Each number is 200 + 40 x the weight over its row's rms, rounded and kept within 0 to 999. Layers, rows and columns count from 0. The size before them is the row's rms in percent of the matrix's.

# up: layer 5 MLP up, 320x128, rms 0.223, rows 181-197, columns 64-127
# down: layer 5 MLP down (transposed), 320x128, rms 0.213, rows 181-196, columns 64-127
# gate: layer 5 MLP gate, 320x128, rms 0.236, rows 182-197, columns 64-127
up181,096,241,163,132,173,208,192,212,211,201,292,158,190,174,216,211,251,204,200,224,237,207,136,239,205,176,204,164,176,195,155,260,180,183,195,190,181,219,245,134,156,149,225,257,228,186,163,211,156,155,201,204,189,155,275,168,197,253,173,262,113,200,196,175,160
down181,102,234,159,211,214,218,237,186,233,210,222,259,191,192,100,199,193,216,161,213,204,192,208,168,187,181,182,189,228,207,203,141,222,240,285,148,162,206,169,226,166,190,215,224,177,205,211,210,217,181,215,202,201,244,237,202,285,130,208,209,203,209,226,150,106
gate182,095,191,214,235,165,208,134,270,128,223,212,190,246,205,239,141,236,254,223,177,166,166,243,213,216,223,143,194,246,185,138,236,258,231,243,151,170,157,232,152,174,236,164,224,266,217,206,212,124,182,174,200,158,209,196,121,226,225,221,207,238,183,152,183,241
up182,092,209,251,152,137,198,147,128,202,187,222,187,217,113,171,186,169,180,305,275,167,156,261,245,198,190,219,280,203,213,190,128,203,94,267,206,211,233,189,161,177,186,173,190,216,277,227,220,188,226,242,163,236,192,260,185,190,162,232,201,179,226,219,200,223
down182,093,214,129,188,208,187,201,148,106,220,270,227,179,238,194,203,221,191,203,156,240,148,203,195,240,204,136,204,249,185,236,195,239,168,184,246,206,147,157,189,276,204,231,226,189,333,241,174,187,210,139,181,158,232,188,194,170,184,190,201,151,239,289,215,138
gate183,109,183,200,165,245,172,233,218,237,179,127,220,236,182,147,181,225,166,269,194,186,169,219,142,146,207,174,161,223,168,114,268,199,181,262,139,213,189,248,233,175,194,201,159,263,225,131,215,258,177,218,179,193,157,257,200,239,197,210,225,158,246,141,287,139
up183,100,176,184,165,212,262,161,198,215,226,207,247,215,208,195,242,205,238,189,205,264,180,266,209,184,211,252,155,188,161,255,176,233,221,117,199,212,240,195,137,183,279,267,209,219,139,264,192,155,165,176,160,185,220,281,222,168,241,226,189,261,188,182,129,259
down183,103,216,193,234,242,191,194,264,260,278,97,177,247,184,236,248,135,223,147,214,254,150,204,191,194,273,253,162,154,136,197,189,244,237,205,169,258,259,215,193,214,224,246,188,150,197,245,210,228,203,160,142,254,239,238,246,245,237,185,208,189,177,136,227,198
gate184,091,187,279,234,215,196,148,250,252,238,187,197,176,240,194,230,253,190,184,175,167,145,158,155,210,336,225,260,178,186,164,262,151,182,203,193,273,245,231,231,235,158,180,208,209,225,188,181,259,289,176,151,214,207,198,179,197,118,218,176,196,195,199,226,171
up184,090,158,158,156,179,140,223,219,117,236,249,194,230,159,149,206,230,157,235,150,214,259,243,211,250,153,227,146,220,212,251,180,260,138,161,221,210,203,175,175,243,236,295,219,254,229,148,141,201,204,97,200,176,187,215,251,213,222,236,211,117,195,200,200,203
down184,096,163,190,231,143,221,150,200,249,215,205,243,248,232,253,168,204,121,201,152,143,194,258,143,168,175,237,265,212,172,237,227,196,220,297,206,122,242,204,203,248,183,235,227,194,201,164,211,275,150,245,257,285,128,237,223,221,211,238,152,183,203,236,181,180
gate185,116,265,234,259,195,160,260,248,191,171,223,202,204,169,190,247,158,193,178,219,170,221,169,183,216,109,137,226,141,245,141,173,245,185,190,150,187,217,199,222,203,248,234,214,226,249,199,236,253,192,247,217,220,235,236,199,128,157,154,224,221,243,239,194,202
up185,110,200,214,224,201,159,255,202,274,151,120,269,272,192,256,219,171,205,156,181,234,228,169,251,193,211,211,219,216,223,139,204,203,155,191,190,93,194,304,258,213,240,222,211,251,220,192,233,161,186,162,179,152,292,171,170,198,138,206,216,196,189,258,156,204
down185,099,209,198,165,133,202,166,235,105,236,227,157,212,187,185,177,234,163,197,173,230,183,159,227,196,201,171,197,248,225,276,234,235,129,317,197,187,195,176,167,175,86,181,185,198,196,133,181,255,236,148,210,265,191,295,185,211,271,204,219,202,227,128,228,233
gate186,111,205,201,223,186,116,258,202,131,156,250,254,186,239,216,251,195,158,190,246,227,191,198,141,237,155,260,207,168,261,176,204,268,193,225,222,210,199,187,221,175,261,199,228,296,200,215,241,207,182,143,169,292,274,178,192,220,184,161,221,41,211,158,160,122
up186,104,300,179,248,140,208,241,185,195,191,186,250,184,257,138,212,101,219,117,313,174,189,191,154,131,220,240,239,150,176,169,244,286,242,205,226,155,242,255,205,208,165,230,199,182,192,195,226,204,200,222,224,278,257,170,168,226,209,229,166,140,214,194,164,165
down186,102,213,284,228,209,214,217,181,139,213,235,177,270,226,201,272,224,227,216,237,253,205,137,132,214,197,251,181,225,279,139,157,153,176,114,200,195,227,213,219,206,192,160,162,192,242,205,235,245,232,180,136,374,183,192,164,221,260,204,187,189,276,177,144,237
gate187,107,201,201,100,137,192,145,178,219,183,151,168,205,263,176,245,242,161,240,197,187,232,190,221,212,158,212,243,147,112,251,197,199,163,178,306,225,257,168,229,70,175,222,149,199,176,186,180,196,221,208,248,189,253,279,159,131,191,219,241,218,206,227,209,199
up187,103,169,325,188,139,219,285,170,188,236,226,191,216,194,202,194,246,168,179,197,273,219,137,183,177,102,250,231,140,249,278,211,236,202,189,171,169,211,257,169,269,226,283,165,228,167,174,212,223,180,163,240,255,149,200,186,221,266,165,191,180,244,215,180,215
down187,104,209,122,176,220,179,206,195,248,209,194,212,137,184,251,213,212,259,218,137,168,122,265,225,232,170,235,120,258,227,189,220,187,249,184,177,168,155,160,223,275,169,261,279,176,210,201,164,208,227,260,243,223,144,220,267,260,181,208,231,213,180,130,207,203
gate188,117,253,194,135,173,145,80,145,218,199,213,176,178,246,228,192,243,278,216,220,196,109,208,148,198,244,240,180,132,140,206,228,173,229,240,289,179,164,214,198,199,260,137,243,159,127,302,243,179,180,182,234,193,184,232,204,257,158,168,164,201,227,137,156,253
up188,111,245,266,228,175,283,170,207,153,228,209,167,214,195,181,235,138,149,202,247,186,258,245,205,187,169,253,202,211,201,206,193,224,164,216,235,212,147,182,137,239,129,185,218,223,244,142,197,167,208,217,149,149,160,191,251,179,220,261,142,191,143,233,222,205
down188,094,250,269,137,243,240,217,164,183,200,212,247,223,199,163,186,191,228,152,181,278,239,259,186,197,209,239,182,196,278,161,149,219,258,224,196,170,174,184,189,251,239,183,184,205,230,215,222,200,204,225,237,164,169,193,184,157,236,212,179,191,187,142,180,178
gate189,095,158,206,229,240,220,268,247,197,252,184,271,128,160,246,223,201,164,238,114,197,200,256,160,212,246,235,202,226,149,194,124,230,168,230,177,167,274,279,212,197,275,175,202,205,225,275,188,172,169,217,174,259,219,104,181,170,235,187,185,249,180,197,161,228
up189,095,214,233,277,185,215,215,315,245,240,233,229,196,222,269,167,179,133,210,186,178,273,228,176,205,193,163,190,156,212,202,161,229,191,163,163,174,178,230,145,232,202,191,201,204,161,268,208,162,211,227,145,248,201,184,200,232,167,142,197,239,187,247,176,255
down189,096,224,197,183,151,179,260,265,153,132,205,150,196,179,234,213,186,215,197,249,191,178,199,200,225,188,277,260,189,191,201,187,183,187,232,190,234,204,209,185,283,145,217,127,242,196,170,204,188,251,221,210,205,218,211,139,191,191,189,179,223,221,203,113,154
gate190,103,141,178,278,150,228,217,179,239,189,226,133,137,209,145,268,182,211,248,244,144,161,194,185,160,163,149,166,171,147,131,268,214,177,302,216,184,177,185,247,242,156,176,201,218,174,159,199,222,208,225,207,213,182,129,198,221,305,140,172,166,257,227,183,102
up190,107,196,138,227,199,175,176,157,167,187,195,153,224,59,168,161,191,197,229,202,221,176,145,276,205,230,236,245,187,231,208,205,191,186,190,261,212,240,161,169,173,219,188,135,206,226,239,139,216,200,210,144,218,183,201,232,254,136,214,162,152,245,217,226,227
down190,103,192,186,268,210,169,169,115,190,187,214,203,215,203,109,116,144,194,54,239,176,144,171,250,126,158,239,244,202,196,174,189,202,167,222,229,211,202,160,192,236,157,147,195,152,185,269,186,269,213,216,164,140,230,171,184,159,213,203,199,180,241,199,232,227
gate191,108,179,214,147,114,200,238,150,216,158,174,212,193,243,185,203,268,204,232,245,194,110,208,154,291,177,281,218,182,218,159,219,290,187,209,262,167,215,200,210,202,232,131,179,242,228,256,78,210,228,236,166,199,173,208,192,228,225,181,168,255,174,194,228,193
up191,103,267,166,191,215,189,148,223,182,193,152,189,216,261,199,171,174,129,216,207,189,203,106,182,255,195,185,113,186,227,168,181,209,171,201,236,211,238,223,200,187,237,176,252,202,198,253,187,181,182,244,204,205,232,175,205,231,168,227,225,100,236,227,202,141
down191,105,197,197,255,204,175,129,136,219,169,105,227,214,243,181,192,231,230,184,191,221,207,200,154,203,186,210,194,205,117,204,195,255,163,209,239,178,217,275,218,190,234,157,147,292,240,188,161,211,199,176,160,254,209,184,152,314,209,156,167,228,195,241,185,175
gate192,098,157,176,234,170,157,93,227,191,161,158,173,271,222,155,225,262,168,266,176,137,216,123,195,239,180,79,203,237,192,197,201,226,206,266,187,120,202,206,228,161,181,225,157,206,235,185,192,186,210,222,206,240,190,290,218,204,159,205,201,203,210,253,242,228
up192,098,212,198,142,185,175,164,205,173,225,214,154,159,233,290,187,232,242,167,185,251,153,173,238,180,210,194,217,230,184,136,206,222,182,292,282,215,196,188,149,225,271,276,185,193,262,127,154,207,216,195,181,173,82,220,164,259,213,181,245,180,198,140,156,197
down192,096,211,221,173,230,189,224,189,257,190,187,158,199,211,156,223,186,206,155,209,216,235,227,259,275,143,165,200,194,201,237,219,186,150,95,177,165,247,254,210,227,116,173,207,155,210,181,255,242,150,224,239,201,299,192,247,126,220,245,182,214,216,147,242,164
gate193,109,228,173,275,195,203,154,231,138,136,257,248,269,214,117,156,186,192,176,197,195,212,160,192,156,112,172,226,211,148,238,205,257,204,217,190,246,210,161,204,191,223,241,258,232,181,204,207,228,193,239,136,203,131,198,196,180,219,115,178,189,200,227,170,163
up193,101,247,188,244,229,181,205,208,143,215,144,205,145,215,140,237,267,239,217,243,215,270,219,216,246,240,160,217,232,176,258,174,160,159,191,175,306,219,183,151,114,137,193,140,239,114,189,123,207,221,213,153,136,219,243,119,239,215,197,182,200,190,276,169,149
down193,106,245,255,215,153,173,95,195,189,258,191,202,164,212,187,248,213,251,192,221,201,252,155,208,176,222,168,207,126,164,122,149,233,209,234,205,242,152,188,218,173,170,248,134,221,225,186,142,225,204,239,205,223,157,247,175,268,293,212,170,220,264,232,230,191
gate194,102,170,216,176,219,230,181,173,207,253,178,182,206,225,165,218,100,257,159,218,175,260,224,183,163,175,240,177,164,270,231,178,211,297,197,279,205,248,203,182,204,223,183,289,153,194,185,236,240,130,150,221,188,230,166,231,187,197,180,242,232,206,303,235,263
up194,099,182,198,101,161,118,186,243,222,185,247,267,181,210,179,194,181,206,141,163,226,180,186,211,243,135,180,170,146,189,276,222,186,210,223,157,312,223,179,65,171,178,201,260,197,168,165,171,218,142,159,96,213,183,211,195,156,252,232,205,190,146,223,183,165
down194,099,212,166,145,206,178,178,131,292,220,166,109,127,125,180,212,221,126,234,178,207,229,183,176,181,218,203,247,181,232,178,146,223,232,240,191,199,181,232,232,215,229,221,232,138,231,153,199,154,224,174,219,176,240,230,238,220,179,162,203,151,179,112,227,209
gate195,095,215,236,220,156,151,194,140,216,213,218,171,187,204,166,152,221,154,230,176,231,170,108,156,205,190,263,215,169,156,183,202,148,176,243,155,303,241,189,166,196,204,195,205,206,263,205,117,277,276,260,162,168,218,194,279,178,174,205,193,278,192,213,177,227
up195,088,206,181,186,189,229,153,188,130,308,147,221,206,122,167,249,205,282,217,229,176,170,228,230,231,175,181,223,291,171,196,170,212,197,161,208,114,227,228,191,203,199,236,190,209,177,190,172,198,206,145,204,185,196,189,237,204,276,225,180,165,258,175,205,179
down195,097,188,225,217,244,165,194,263,205,179,214,154,203,188,263,173,162,223,213,249,200,225,214,211,151,158,217,199,212,187,132,178,103,209,167,246,228,236,237,282,217,173,205,144,178,148,252,194,192,155,109,141,201,234,199,159,268,190,142,198,191,204,186,206,274
gate196,092,217,242,174,206,193,246,241,235,204,204,187,202,202,180,235,233,195,261,238,161,210,138,227,219,206,224,219,169,148,252,227,149,165,229,127,148,179,172,174,162,180,252,167,152,158,157,196,134,264,236,264,238,255,147,203,253,195,202,225,231,149,200,236,240
up196,089,207,251,210,201,116,215,187,215,138,197,145,189,151,237,191,204,186,175,230,203,202,217,189,183,194,214,154,215,142,218,233,119,273,164,194,138,183,208,142,215,207,259,279,253,207,217,105,155,107,142,208,149,241,202,236,174,203,177,207,215,241,243,205,215
down196,095,238,250,233,210,251,234,158,189,177,158,218,225,162,184,192,196,239,172,175,203,161,193,196,228,206,218,243,139,193,223,232,86,182,245,166,230,246,233,233,161,247,202,166,190,263,336,198,158,227,166,170,242,149,235,155,249,229,194,228,175,238,205,138,231
gate197,091,181,219,179,192,197,169,236,180,134,197,203,209,207,172,186,171,183,134,226,197,194,232,137,234,212,159,169,167,158,125,186,253,147,152,185,173,168,184,211,290,134,247,192,183,226,186,210,169,188,236,142,221,214,296,225,222,127,231,190,152,183,225,211,185
up197,100,169,200,181,180,228,145,154,156,185,230,262,225,251,209,233,200,191,151,164,153,234,220,229,255,232,204,238,158,146,200,212,257,236,186,125,225,170,245,230,227,166,149,214,225,228,105,158,212,203,225,134,199,212,241,219,188,185,162,192,182,143,135,199,208